python train.py --n_head=2 --head_dim=64 --d_mlp=1280 --norm="layernorm" --qk_norm=false --parallel_block=true --init="normal" --init_std_o=0.00809 --lr=0.00152 --grad_clip=0.5 --schedule="wsd" --decay_shape="linear" --final_lr_fraction=0.1 --batch_tokens=32768 --seq_len=256
Each number is 128 + 32 x the weight over its row's rms, rounded and kept within 0 to 255. Layers, rows and columns count from 0. Numbers have three digits each. The size before them is the row's rms in percent of the matrix's.

# up: layer 7 MLP up, 1280x160, rms 0.101, rows 836-878, columns 0-159
# down: layer 7 MLP down (transposed), 1280x160, rms 0.09, rows 836-877, columns 0-159
up836 106:161106109116077148127117111124156156124153077066155072137079183098146119089112118149165072122092079164158129148162179136135079134096080131132099108135081143038130120154103204078186116123149106144148078116137121163106128107156109099136134143137118134113112184155105230109172194124148129141172106134117122074114085159110172092122120124131173103093158105118129176128136098169139178118134083152120100106136164117135135125176116140135111130196190164060164173115138156115129133046133112
down836 099:110110161096082155191138124152160098096105145086165171143180115094130172077109156156149170130156113163186073110141168083085154156166166122159121112090125147093128141106080137087179140151131120140167124106107157118093124121100106042141152143134187135078115087182154109143135136104139117184121137106178100150145145112176138064193085133153167104152121105100105181158101073099052101153080154047161143121134088146168103122137079073169146114143132137106121113130154129158090174149108087
up837 099:136174123070087173149080102080084178132142158105174052134106151133146083126131146164124125160120147131107138148105229119161173107152127096086128112143112111118094156075101171060127124180140112112146170211107108141156147146119095084148110067088109128149136119113179159127106128169099171157086146127129121117142108150121083126131158126058106105179156100157199147107138114124092147074137127127178105117143154169153134069128144163127126163096171112093102100150109075061117061111162169
down837 090:123123125089084111116099169157128082119125171144105117106173140157129160138144055099154188110149124120075186092136086041162102122159173144155126128091117124158114093088149117104124128094070155149135131051136129143138124126158195113138089118169150120112107134084099182174113059151120072120144140202162077146191155131074071151140116117147142107198105114142142148150129113193141133184170095091156138128148112091113141123180117134137156127117120134190088120127199068129135085091114109
up838 105:129122135098097170157109099132157142126121125126154103141176146147157183077085189202094138158065121124089161178127112185102134195066125196119116123157080141062129072147158111072129126125122106124156119116144075114138170209160161127113106074137106150158145144158122097062136102132136046156122071115150152114138117080135079126156198169116121138170120154148126111086151104148081116133106145131117162127109138177148118134135072163155097162164153096132104065102107119130197103096130101
down838 105:096158109148082064147110165174123164139145101139137153133152134130092149170118148077111109120088156047078117143128105183133141114178073119123154093184135177105151095139170108158119183154103108092132127117209101137108145117113109147096145134126041103146089131181088103116101135065138091127178125200129133160068119176176123101121138097145131160170069123108112114128079154157129151135182210138114140118117118102090105189155133162085133131120104100077110191141079119126113139179102164
up839 098:137082127140146137152076108052125128124103111130094134094129130088161150091125087117059122153170169140141139151102139116048106101083108177143122182124185171047134127174116108133101083157116125066119117145116091149129176175124142115154098107150141137126109174073124146079127131103164095186062148133156138123118119146118106068108148162124132156147132147130161180106139145076070152091084195127131120094139103142173079100211119181147112107055116163118161136080093144153138169130186128
down839 102:183164117098076156170156124135079098099135165134106094205177128161160133111091130080162171125139131104137152153121091137162127120130095119136160107112096156156138172128171120112109118125111117122174160118151160100083131141195179120075082118114107048058128106201165139149081163081184143090153157156185132081096104105115142110065135128146157112095137141128140124099101130106122121129088127161130147129155112135109117064121152120157199172099073111055119106166169128198056153111162113
up840 097:102046141163128149138120068062077119132111137160101146120140198154184133160148119174118091106131124097122131125199182087156147155063128178144108114120125169146147163115128133132134148115087122124129120125060121120117220148118116106141100090110103073091105120118092124080112078147094070103110149127178071146137155130121082131127122158152153087117146086101141091186137122152143107135114120161050116140101103112166117141138154120192154181139179151196136157077125097149202100106183104
down840 090:138142115132110165079092172113120116135130142156084130085095113145155134088182120131138134074102052146074141178094145126200128118138142098080150137142132100085142105108132111148162068099136116158131126130087169090139071110106140135122180147147115143188169159176199099115085110148150138164126128078070095142115144163137148154192229173136137146104074136160134083127071124110132167083104117088166140119186120144098114115131144131113103061135172118082163129190158123119157108201086120
up841 103:121125075126170105115113048129061126156161133048103127145104171105114135172139176130132165103151129106135140149094152123186112164115135136164148098169163055065081156132099100049080111166138123110114145177134108104143136122147158069148135133167136034117077177131150223110127141123135117095122117131119165167125125116083108103173171101156068104164149091134151128152118150127124119148124146141111054089123168131142156083138187144140088139150141122144161203068153109123096119127136164
down841 099:132152074140131146110156120126113184144119148155137082102136140076183130150152143095204125170190190097095144129178118112174098123145114183156092127132119154167126150075112165145112176175098102095113095121182108151140082193110122123101111092088124105117128126058105078145152146100133123097099126184135128135139171134131187126065105152146052116171134156119189099126108078127067120095164106135132201183107092169124172105118085112100079160072134136094101069090104133096151141148130139
up842 112:169111106123158114186101104121116154182100180130121123134103126134151076143116143114164092148082062147113093120160163108144068170097132139145092167146140144171116180145177108093149101035158150123107121117122099102114157109110161094138111095118168094075142148147089158072141097103082192109110119116093155085109150149097121086138109134111097152144169153144178095159202085151123105138138195171146150114131085107184157059170126071168106138075090123171165099086176100124119143061155137
down842 117:128133151171103135081127183158123183144156172068085094128043130147190085152144132128142151166149089153128104135109091095061129145107087128096118075050159146102068094115105176110105138142151153141125145110215077114119146134122167109120138141118120138031131138132089156165119112135145090124104156082163149132113127115157095168089112153161178134106076094130133186159150151158132135176088114167169094133110119111159124156120129182130086145112125168066180135157145053169136076129139127
up843 097:130107178140106141129164134039128106177154111155144083147107093081127147114087161148142148112128095130138128178172115172121156151104049082139086102106154110101099140154128113197115144181182189113161100105145136201154151128100129125167148123162087152097189166130161100144103119109134103199158102141141134095140143112127091110199097042104076146103093057125139144134139125159074179152151090126174116152082128124127142123121155125118084139128157079107143205181129133075149104104093142
down843 093:056179116118080155086138169072136139145065148148118061143127091131159147043099129111108197154150167107110123137150126143091099178153135106099143132073123152177171133141068107102124055129089075200173131137152181157091090095148129109139139139176075098141121141143158130109120132173120177074142173133130168117117124107142096131140165103130143123117144114147132183147087149144143120142113147091137176152157132084156138105137143131127063132101054199133119060124183099120191154151109132
up844 105:177147120118114139120152138126140125142106152141177080128107194102150133071122186117107127144106121110133154138195135093135142112146123162104046170110149088120041225125153108178080172138107149114076113146115113138161180108123113132125112131093151081092079152103066090132170089142092161162106128141086102161164093141113106073156195128091138069080118167139146108154142157126184140148093102115106119127123162144129114088099116192153110125189138124134139176158068116218111138097142128
down844 108:120133079132094119144158140182120056046131208127135127178100089109154139111149125144113151208126145108091132116103112114158084194135125147147112116132077110100152132134175168118113174093140082097154139069155081142136083143198183153114119183090126107139155134160107112118128157152113181067138128125102110160114134111161103147134167129161112110110135114116146116162144205214121143137191061105117110181094171087089082165124131094102088140114119139107132146113144135068106170145072089
up845 104:129120153138124164150091178129143157202164127149115151075135175154128111059097108183137148135069147172109124157125185139130208117105177118116104101150147122134180131130124149127132158117128162059151144158095106123138132179157123155087106076127108135108123183179143161090169123126110154159051117152161151160126118122098054102168182108117128115109132142114149120160115151153147119137156092156128132041134147141113114117108082161181091128088181104165078101077117168029126086076154107
down845 115:102148144162129157132095152085106089113178114136113131120120083147171166079117037127152080153035120134102147111156153067135127143186151103193183098080120100074139113156046169177148130101154130150161061138127135119133171141170113076106135106134159127154104178154143104153153095118126103156155135165124079130128105087115129180109196102127094103135127163168152153073111126048152090114157120137200131161061110130120133120135127148121073120122144141127153160116139154127174128057122140
up846 103:151108154130084101145091180120080087047130161086165104147083134136166158090113116191112155184121133154154155116141212185094141168095138160146136123150137181084148103134085168121139167198160138106089142146114166170128180125093136144128101123176151101092140121136124141139138143142108112109132115211119157085133139131174062104151068103137105113152143105119166104109124065107067177127092189140123097128106124143091126103160105084144099110176116178085130118077069099117154138127203142
down846 114:088138128090077094170172127155137152163162123126063053091082114124162159133077220052088109118155103159104146156113171156157147086212114108144148095139191086117123152090101129145083139120196129082165131113161155066118101184096107112176172150190095158158103157101110110095132110144134180129152110149131106104141151143128103101131068114124132155088122162181136163110119155150120123093090166162147141121101123123139089153093139147092115099126067121169137131151160085095100095141177154
up847 108:145102078192129144134182150128102110149151169152151064127078117097163155098164135118135113150098075145119122116090079154082135181132150123068123095133150113158132162085155104113112150135164151135145107134106141118163145143065147123149110149170073162108115154178132146128147075112122186095136116141116082093135149136189126076149124125143126111069124024190138098147202116135110202124122154135110097082132108134159117162202184110091095108101120160126186030172123159118133100125120149
down847 103:124129110109167150133143159098123098077060148227048114101175174176102160112099167101114129173079139155111149155192144122116087113114137163106137104074128111105150148142122102085173114118102122122111129138134119084161121134097148132150135130180145168097102062105169139121113076123191112129093114150130130104186170136124172088123090137136134129149156147108144111108138091119132148147160100085060203103139093169083178123116068150117138079174070159157151111192157145138058093165142163
up848 098:144142140145121147157107062113148113183103152086196102140102136139066134078178199138113148168145149098109133090097126205129141129132141109107104105165065122109089121164183093156106111106154176124112124146113156080176169122171153111171142133174177130094106115120131188126125113150107128119136074155102133107100105104111144116111116117119142072144147088128208153157206113099096137155075112139099073126107178103093118099225165118127099111156130192111153175138133048162151166127142114
down848 101:133146120136143096092139121125021093115191184108174137126133145152070163067120135135085168089112127121115134144167101143114174115144162181136120107130151129107120142115145115142183119094153164132100158125129149201139146187121129111125143120139129130167159071145136161095124149082127217162192176134091127101113126154041111147197070126132079115059137091096139145082159060116146159067160121112149116129107130112167081120115063084126134124129110093164147122108140115143100075140189133
up849 101:197153133153101161131170190153105106176156157151125136104092128108156177064142144145091121148123123188146067089154120116186083150140072128184101115118124128114084140132113090067161165184140151112183124194109199170119167126149103070142169132122061129133124116150125182120165146110122173084096108170120100054117188145063135103127136117156124097115124134077115106155130079135167134077145137150074120123132114178113089072093154095137090136132095190160114141113121130089167145149114125
down849 106:121113126057130146094107137085115100176143147099160121123138167135130149108124121125117149163157173164146104133098188119149041139139181141092111128118132179172137170119143105166077160170098201193163062158140135139143129161152183082152124148141109100161125136094141103153157095137168081159110082110155147087170179117110137136103094113092170104158156151084166165097083106131066124101109049132100171104190154129103084128171109094181102100059095060142112127099158098099141117131119148
up850 096:122136143087114087115131101090115134101139167095123091144151092144088187105164160122127142162154172148143214198140164165115086132150098104139120111153092096083135160095105156121126097170152105103147104164072113132116178119148185070144140102091121127148118088134115156096145081120093140144175110176138153188079114128126108106148120077117147054152134133137134142149168106031099168116150167162174062151066146164095121092136085102109103169173145095062138201088119134129165105114150165
down850 098:145116134114151166098104147164114161103115070084138117204096059189117137091126156177102088117126152142203200119101135132144157169196128058133132084142132096097099149137127166112125101091089115135118099123073153085098109100139123091131146174124113145136181091147120139113168172138128110097103130125124123068094117113122122137127124182143192141153084128078126139195157084164102117158172084133078085130095150095068117147131131187130091136162052191100120137146177178162131096138126166
up851 106:141123118120139078188128162111156115135144127161181097116080114139123150116134149127123138181087120139141130206130143125154138155091095178109064145157075135117139144112153124073117124111121111102137113103136132097164163121136137118111125073104114115088114117196147119053157108146105141094093146050155119124146237113124136148169128141098151066094139151166206116081138079106118124058154138182086136095071113104165118142148160153130106173172175088176113064067107132100160165115074155
down851 107:129119178115073107016178105054088122129112130094161069135187087113095085124122159119111125098142107074195140190074108152133118097150107170149139140158153155186083166105172080092138133172151116120135204127108134103099155148109125132088144169140058143120150187092157122097121179139102166089149144069149127103127141157188133156103124151149128173176139094139109151152155099132126108150160182094115127115106136176144112149155085149155136133120100159087106087079172108103099152125127099
up852 102:135110202111175151122147114123144127125089088135112144108116111127113115123115160139165077195098092148087121134177114125136125118150124165161127105116105120152111152104110181122131116166134084079156126204109082139177131154094100163180145106132133163101114184159106167120132084155083093173092171107062100157129124162134082070175126113209133126131183103138110134135156041162111127112084147076119113130122095128131119152213151139152119187150164102191093053174092095085121178132134159
down852 105:157116132210109132130149108105095175151172107103147132137130069142135144088131215124165134089151115057130089143092123120129144146111135137117100128118157133157156142169142113109199121123175166149135105157114135132097060156122134149119145096085157069082113145095146086134152133162147180103095102110167214081160128114114152112064182106103179115140162128044130081089094151095175180123129112167103118089140110191130128107103130125088052151127108134142104157139107145189139077201122125
up853 102:144150111174118183142085097126108100112159201110166142139113145136146087110171114117067088162111206082116160142134152131169112148096147154182066142136113167138104123156091094107138159168132161105084143140080077156111168116102064086135086127175128128142124157137105135102122113149113089052127181128117113102139182142157173110102121128074102147130188151141124184202112128082184078119079108174075136095102097170145108176131092176123129137143077127110130072101147089174129178136158133
down853 109:143135122073154108152157179147156138128188160128104116103164143139163111075119150132106140151203104154169086154170162109182083152134072110101122064146160095113171121158021132120114121093065130208051066146025122150124077117113135142182091144118112150109079117150120184140131123085132128175124100069169110114139144085120148098146167137105077131069154130119144103089155159134154141142123121150134107152095134124142130157121114141116104124092116109161174111148177119145156099095149166
up854 082:127154141148191160129132096084136093139125110039141079131137090105086094152123154143161132117046133171131137091120147162150110169104142099084032082171073098156109135147110133024175113104113100126185106170195120181137112105127110166156147101151105127111143169146177112134136127116138125127156160174116085151142135127090165119116122158191131170106157116155117176186141084163063138096134128094093164070127100138165100130141139145124165167147143118156073143142085067117133122116133083
down854 086:212096134164113065159143149131125114073130143173147150165089132121161148146155102148127150116162090082232098136126086130145139156115099141192228150132117142103132184131094131124113147138154135074073109098147074085149151139151136054090123131141116116113124099151102110159128156114132170116129156121120121132116047138143117061098154096115126082145093114129174163082125138051168097169128145103149077077123106085140133138131142111146215093122136138096146151147116187151104133081104171
up855 085:150193192150067156129145133116115152128138097131185145142127153143101150107156192142094113135108121124150125159111124178145137093103107142095026065090168124138099182098129102145169175108172196116121065152164126128104134110144197123114129118106125118155091177107139102153162100189108117084109095156073102133115160139129092103122117142097153135160074144141163100132174188131103121117083200113118129065127148127087127105125114199051119136135156160137170188077122083095118126134170111
down855 082:156091102125145100182136123111142078115151139106105125119190138127132115190121133154172155139156164153094104103143116189161107145152097092166149178147136178080172142184135193091093091136145103146124098089132082125156057187136114139142088141106132161064145085166175095154065222083151134115129090089115141135101118133136128111108098131140160051155171147105124154145106123101156132126151040136155129177086107101074130139148107134174171146108063082130109086151079175131133138100110123
up856 096:129130082107199133135099115122069052167143161103134116096127155124134135154152130112091107169060118139098142117159150131106144157113056133151118123155182133202072145122141154091085102094109176121090146137205139139106142120143129160172081138165135073147057160128127141126089176150095162123154094124160168162098136067181115121130105077118092131120164114090136131149149086075079185110099129104167104110120126130163147052123201080131111154155115121165139109122124101138178069108159191
down856 091:180093114128158160133085093092099146087104127174119108149162132135117132109165102150166133115111063184172105075093090154124083163139086103106115105145098178089144126124078095093050128121137150128203150113124142149131140101167145116109094121200118139154081174091185122140121150143123129137149098083145162196079141140178090164147125118135123142171113119124156135160173148130115087158182082125156137075121142178124100080134049112139050126097164095156119134094123075117125184143130211
up857 098:164220151086131140107114112150059141151172173095147045189148074062135153096142161111131151155117133146160101160127169155123131150066086149131046064127056158133078099085097111131135113122138133080176155125121136126126162116135091126162115153131107106138135157162106173104126087191117164063161071084085100109154121123154169139143112102072148134177100089105165115124138083111144167130106139139130079120124194128133154118161118156150116161184144113119166152170122156128143083134095155
down857 094:108114105113109166050165108132187144112172142071117124105122160126073168151135115142127172153123153093154159114087134096096123092125125124105179109125128119075108074091114051164093165095148152154131226125160116092140101156143156093091129140137220160130151160143137136157172146101198097093125156127149141111161103138145093157185123111113103176147135166157090097148201134103174089138140094144104120092148122124062066125146034157120171090132128140156137105129113130094107078142169113
up858 106:181095128117098172163079117175081152107119153116163121070075156113166129172108122105124157113129134091131125115184148176108141147075142141147061062089181076135125118173058154107163129107120132137184092170165107144089159140109109142151138078130067154147105194145169139129177178176141135100091098088106127081192125178068048118129094134078130117112107126137113119129127150111137155077122149141099124098122094114092150143143102116182104161160137087178138140155135118155132148100219135
down858 100:099121087106120082124115157073109180114128164126087129186109066144123156128147123145081137107124100160144090094096133156135170159150153072124138190165151141176142140133066106136160092120158140135135131157077141113119132152065127197179173160177109130162103106119098159171080118102140068145161109148120118200133103214133091089108119102170156075130147123158144089080117153088142101084126141144117116093139168113102183122122147127124064146153103192114093126143136093120044187105192134
up859 099:196124206141072111148038169156056091160164158096147136095086167062164178123121128155103095148141104180149156135192130113142169132139136148151119086095125129142125119122100119162130109096185144139108084159136086105115124089096150137190132143107167101124129224151106182128150114171130108103147063166121154164103143125149075110089138140122134128114151088117092139091128161155142102084128169108080126111079055099095094097159112140122119132125157162122149090117161141068148157110171080
down859 099:108126154100155109064106086170135100104090137098126089166151113088126119156137132162137136182114115098069119114179079193147126132135137143166140197108106155120156144114196153082155120156122098145127163160209094110137150113141075092131082122140094163093208070094089115110093170185135096127097145144058088115164131104132127143139082143104119112139126136134167051101144094134128183193152105201150125151151122186126103105079169128180148155140128103116195098092155105116139098145109135
up860 121:132110161161145103151121151094146033167169128119119163087096129081155156118110169129103143103169139131113125151201098137143098146114080255134107084155130102150129118137096107125151122099155117089124123183140143132134117099087085118130137145114163086094160172135051157152098131139101111167146105104158118151090159124090138090166182157115132165087226087173116140111134149125118130081113109121082101099127164137203099112156187177149077118080132066119136141152095075118140133117153107
down860 123:155128126154145091156147160168093140110032106153108138173105144109131072147098136107106148179045148064080183101122121172160072159110146142130153128144134140121135165128118149151104163133144110123142114088112088186136118152055113146152123121172066098179072117089177106100097080140076166108155150116105129113152150155128140127181152193137156127066075143118131094115145133123137063159144180069120126157059157069122111122084145120154091129147150146152169196139120094138140122096155174
up861 091:119120070164076107107148107110173150159168102146117112125128126107161167164086122136157092110094096155153172117147114133163059121142163112147081163149121197130143134183139099128197164088155190127115125114018060114112188080097066142106099098096087145095095090116159107187165098128111077123113134142127150151162141149125098067206142148164157090144132133114119090106173094143108152117119151095110092138085167174169102133145096170149130153107143077136150192086108127113158121113117136
down861 098:152120164151147142205113142088054110131130188095114115138158152128061079084175158138126114170172126125142120140142128144122157133113106110107179102134134092093149113074099135109075095152135085139152146137237174162136048169140197152185133174166149100181143154145109154037122157135120164133133099093112108095094143107123123162043143075069093140130121083162149132141101138106165128138131097153154141134135105088089132118136179122110105115179128139103124071126173124128074132106127140
up862 099:122149190136146104093122138116139069139163147140171121102102128125115166165152143091150139151141172115069164124141186104081095134094056128114103106167139084135110145138095166177159125121127152083083120211160096108120171164175091167185124111128152064132098180146045125173138101158076109162069057144129119127152110118096164132101090153102087117036129170137155124162180137123099105138175154132132137127124097100108121137156130107114075126102128180114118153105109119089177189175161148
down862 095:124095083135117134122125117159051124114158152140131182198157196103130154188109106125101155077116117096148111163131095080103142176175131072116161140095088163164089152131145130075131094139137148122159101091091152196137179119107112107156122142065101161153093141182169089150175091077122089109117138164128100126139178068184122122199109120145153134128155170092091118133177108108128120095143144123108107176110141136143176135131091089098129092153120068200092190137082091134150126145094073
up863 104:150109136130139143137120152085151131159138163123129119118163127089150162118143138111161141162162090155126172112106115153167131192145199199129107076141107167130149167129106165163118111112214148094158084161131120085172141183138078048122111129138095189111133219113117170077158145156046064108153106113144112120135100151135095078099141097173136144136169100114095132119095103098112124127112111126066097080115131103140107096181175095132092103075161109176114139142097059146122096069106157
down863 113:110125184155190186086135098117139138099141130126193104094157114149149128170126105160127087113147146132055107116123083029127110138161184099077134186157128093141151166128061101153124121078128169134116089103115105142155111103131175122160115191147117116165145168076179139124127159137056077109111173143181154111153085086080092115120083172057115084160131124144153135165160139080098157104204120151111146110118153144136156156132094142111120098153155155079160112101138105147136117066106163
up864 100:158092053113129164157119093061170180172169140070126125098107150108113185082097114172131160155121138129113104140130097122184149099096048168166103146146132102182135126176179135179100093102094171128118113088167106138109155152128097119196150115118085094108114142166117137094172076137164114136087122125184112129111119175082127111126113102138105128138118109126143138161090167067129123123140169126105158093071094139164055130129152124137134144130145173104117084125138149029139104067073186
down864 088:118149110100149135114128096141113123155131099136130151133134121154163112110096137061162126161076162103163146133106111172127111167058162094142101187128129119118201117114121158155139100150171141203102090137141083128177127102064142170195095086077084215213161130149146092058172125125095139158135161150140114130155120121093142128104124135114096110101092080165054166101100168150052173118080135159189142120135180161073150097132141110102094105120135079123158100141164111125099128125108118
up865 107:158149183114062144175121115098106174122137182132178140168118131113149186095084170166082166126111099118136123172185191133136133152144068108098125100138092072152144129128127131121154122058160170129133146162142135138151187093111149093093108089192121129134047170088175139138137150107128149094072124128085112116103098134111143115142132082091149133123089117134128191124122057131087181105146146135060080120093159095097121063164093120158097176159093113096156163150129141113100134146187187
down865 108:148044181140156080149109170103134106135149214164122165145155104111106142119102181121092173145101128135197079111184126089132111121147148087183112075122147076091148157153071131109165117124151149074128111075149174139105129135143146154141176101094096140115108145100129136188143090098122166155081123155101155110142133106137148013088095119116069179109166153123107132140131092143166123170119150081123123061095139112154125178116164172169049156123122120099151158115123168120116105105111144
up866 101:145178079183121163160123083087092160159121096166120155117072133063129164144130162148152142139109159161097107130161142193136150163125098139207153076115118084190104171134066193101125084099117129137127123152154082128147132131132098152118161113131076075092112107128122131135118150122136161115155119120135132064131088157093087093178150084172165132095176102199123152113164137122094121106118142138097020105160082111079131164176115101141096187098130134110097155127082098152110134115194138
down866 107:160117083158138079157136131098105110134147137113047144089116101164135123110157092144138143160131127140126165165139086118125153177137114212137158054067102128187131150114144215150144079099113087131104106148198157136149127184136078152116116134150078133177107163118121074106087167144122067160114078179123165111178078174167131145153095150122120148116161088149154141184111073142108100140203137191126143107158125082143142119073077126143109134080063104124122094132093122137125127097110136
up867 084:121153110121115131136144147115110091095207106123099145169179125137164171125125122078153139134117092137110129159090132148121060173155112130097093115102156174079173148115126148096118153099103140149149127190197138127096196154156092193126123162146161056170109118125116110162144098159157128142163115160118171128078122083073134142115111149110143105117175105137227157093185114088168179113127142153117078113135099114080129079166091153148073110096125098109102120124058141110235113108135105
down867 076:188133142112143078136104117151154167175069176135112131125084131066140113160092116177067097143124170119136097123116117073087153092117069126113172156138141088166122138154125158083101141153097083157082140068078096113166105140127123141103123060168106117134133124169147122107111104110143137142108103141116145148145100147171072086119128144188141162041170161148123094096123183145102172145147129049158141171108142180120154166109162070149181184145198153130060120113116130175096129147099151
up868 110:108182161158123147129137145153134116166198124157187117152077154127149198147126118128088094154093125222136117153127180109171104117120170117067052079130077109135146141110130117065117091140151145121102118114106127171106202158159166121116079154139125123149081103082121154138119145186116114117140110142172093113128144144174174061163097131155148062110159112127094130148140069134054183175123057101107073075116160136162115133140079143143117126120107106109181106156093152126134087095134127
down868 133:097157110130130199118178152141085133111143104201129103119110134110167171129106109153110144137124123198165151104088149148139132171220123161044063087092117113163075160143102110109124128158114161064155145081129026180102134157126135121092145141147095167131126095074077124185062127107097134119140126138151128128177172094173156106108107155132101100097113124116057104135129097142079159161174144131164104090138174121135121116127078167156125152125142105139119112171130150120108124122127215
up869 104:169168126133084136173128185150114105102142071111142149139011140142111082130143165167099072108092114097106181104161145137109110136108073113135145112072094107109130204117122144093177119165192149107094133167180134124133127170065112125178128090122112154130142141101111216139147142132094146094097061104070119118121147182116156128133062142154101118146135117116118111144150187097156165114136098124138124129129090149087141137166153087171109170122146082142140140071162047127152125128193129
down869 099:125130142060066095112141109106120150153148140187133149105184070131154111128109137119120115145138193123129154148120145150151184096113102120155168116237158166097095122108151148126173107145054169115106079157136131139053165105165116139043144199114135129110098182130139102121145095074121129078121106183115151150107154116117109037161130101160142093094127127176050133093152108146101115184205155126133139102111100103067082087164147111147130127102135118140128124137124173123110124145120110
up870 105:150130167145116138156108152118062139198101117137139168119089104097150089103155107163155145154095153107103141129109184166095085104107154138162173093149075139166160169124112180128143146153189217095092145154091107123136105122115114093183116094100104081136163152149146132030125122130111074113107087155097162187137102128099100100160149165128108154116151158107104061121162138174126141121125117103160160120057087114127097123189208172167107124114154136146086118127164116134146062077126071
down870 111:144135129212120100095022145127078100170135155122118154126037134086145144119111101128112162104163111116109138159156166130101126149122109120114109104194094117147123122106146150135187106092131074123126061112118095096140125102145150118093146146137135116126153129108149213182135087096172167125129160048158131101125137133090123163131173090140172132146142097178075112129121162163120111114164119088116163198180139096127105088102182081138087174126147123143148114131122089112117108184144233
up871 113:244188184174129136155151127065110158123147160153159133127117110082148154128156159099135149135077114137130169114130116139131173089116144101135157091129141040147158168074101144103104063132115182144108081120119051145123169116071133120185061105123075113090120115133144125112128134173145093119119114130049157134128096122115089123208170123101135112160135115080175125128159126118090207195127146154095097122091139111162137109131167122154124148141121104115115123156059151128137103143163163
down871 112:092091095186102095103135156145164118087127127184091086141098211126140131161156107135158169134121114131136158110176172128073094159084173129144089209149139126141094160118091137112131114157173126141129095087122149139140119122111138145147055132122122182121079131218056173111144104085104076113110136105119066145198127133118152109130115128078068150146155105112132209147145129082143099184118106157085134153113149145168122131070123116093143145105131114120104094115162116136161201181097074
up872 102:181113134163157136128156193139059126118132099120128133201117108130186156088098165119065109132125137179147169166162099151111140061109104093160099137108107155160150163118157135092145106118166148127141142194162165110074153108125154119179105092120096129068130134100135159146158129201109173087087062121111116161084143133085105114118160139103156124142165072128107235177122148110128122113115101136140076136121169095062152093112108076142112125149093161076168168128107118193168165125123105
down872 097:064122089154098102109136146088132109107123104091109158097101131150110071125108124064197137132115120164118109064112117155122132156111119125141113133161179096070119140162155131197151110191089149160091098159096096160105138164105156176126186192176203111161162139130150119104092118211107163132094074080125192107113107144126121204157103154120130153103086149108091090128071138177122135089092129096136157102119164202172145178101142092095161158125090124141134169149097113151143144097134137
up873 103:135180111130150158111082150151131118138172160169134091100124141144164177079162137096111136152112098198111138139117120158111130151127143134136130117139108130106216098179094077118120083146136109088120181130075115122139109148128147166101164152189071168119152115159136145122102183134132144145122149155106074088144197057134145101161176129120125111118144124194110091112174134084113118135073086179103056111144150215164119083124103129082105133190169152121077139139085064118191090084140103
down873 099:104102157120125111184091151140191082126124163154126119117148173148157085090091146201153113102117123144132154091151160134190073109127148091119093033087172159137056100157153053130154169118125141115152177132130089144148105123085186154162132131094144122140150152024116134095132110132128177158112159085077148097128099139076096084160095111154179157109111116109146131084144163140186089078150166109108143138140169125123136181146168117099070159117095126098150147119126137112172119075154160
up874 085:183124082085093121201163127198112083151120136113121144153116096101172151086098145127181103146136115137127072155091101102092082091037131112153149157135147108135162138190156104170078154129165117097148152090110142143183129112144122089107138070119123127086149120131176175169131049097157163137142124154127136152128117200119145108118122083131133148132109147163095116098178117089129184174100169112158088033113113141091092128155116179138131118104099170163068144132163143102198127100144151
down874 098:134137100198143111153096082120186150110123098113120155138114142163105123119169118141118148096135168187125131147143134115133189156182171145193144078114085125095107107115103151068143077229162110100121122120144091137062158147131077140173189190147114126160117136091023117128107146134176137140186107068131071105107130128134083146176150134162115125075073091064165090111138118113144161097153155138125157139114110151176165112131129173117095131161120083118099133113064127147119118100097109
up875 102:161145094122139113163157117145105146144234116146134139132117143130111108110130113141089102225121128187145121106160111147116133088121117147108124159135129109096105082092153119115114138136159175179170128215152178162171170092107114136126158104093103115089161152170135159086170110156121084074114134145109110151067170149120145103124109078093134112121185121095114179121186161147107137076087089129112065123116151118087072141159169162135115096135127204093096143109144111069175220111148094
down875 107:114155095080093088059076125091129160103081097109153156159148122167163091180128167132116123088135156145145110091132190145122135057174094152139115138105079140082106103131143125153149178039117093130150149108131180145134117146172114136130094156171139070166118117157121113142103168169139164130163078153084088142106107115091141116145164136115081139114051124125134151167134103141170125103128160132114108137161121140255202127124132105121135110076133131114106216143093142136168157114090083
up876 091:164139123110096197113127164065105156152094074090159144175127109095103156155143165096120135122119198124119189196125182118144105126106130089155110111101101176085068108149100158163204101150130147132049132178158133109080190122142132077153149086161108154125137132151147167128146130199161126133091137099104134230121126127165069069103112086119131062161135102066108130099150145087164148127126112147108091117135138174146115111142078126108142126074141159161115124094141092137146172121135155
down876 092:143112129134078097136082086142098152118114069124128159113111110143117141147104103114153090110079152117119097105108137122096231144136148111168159197090108150144193150104158088136152105080114188141157126197213126152136174091140130094182107137159082106118139165131053143151084140134156148164130155168156144159128139101144118146157158188150115104152120169184083070103112064120086147134127128064073149154153106101124134097083163138146053168133124173145095104125159122150081093100094127
up877 093:220105176169134099150112129142103091129123094109127107123129107095163138118165172132087135197112181119100149172133112102094100110081087144125134074130119094178096152145122096137111134091169131119122110104158102139159120092141170123149133134104191160114117103140099175117135071125078150128155097143183093161133106151137107128099100152101109071110089170091154166190181156067188119098072170121179107067125133105138118048117143110100105069123148174142142186153153131121207184133135172
down877 095:159144126107125155121130160093158108106133099148135100158060128158085048113138119148176137166127145173104122170145169141144113109172091157074150113133155206122103146060101107120109092111155151085123080168109180104078210163140101147135196101155126150138115062064095132094106134149101170154045112158095132100128137136188053093220116138168123115141134116110149138134133112104152139180128094131174129126108099099133143098138101162158121110150148164148119118183151096101088103067100128
up878 116:131158085077093137109077159105112117136169123148114088057070158071159187138163135111091117160126157136175141174167121129145160143127091115114101139117118085141068125076077150078094109131160139123126149140129126140094119167104119091126098092171094104127124125144152157034093174133139161089146090145155108106100141121124098100143123103171119109113182101143102155223108095139087185166035115159074068147143099140199105122180148148147133174151125107088133196128107141121145101141104133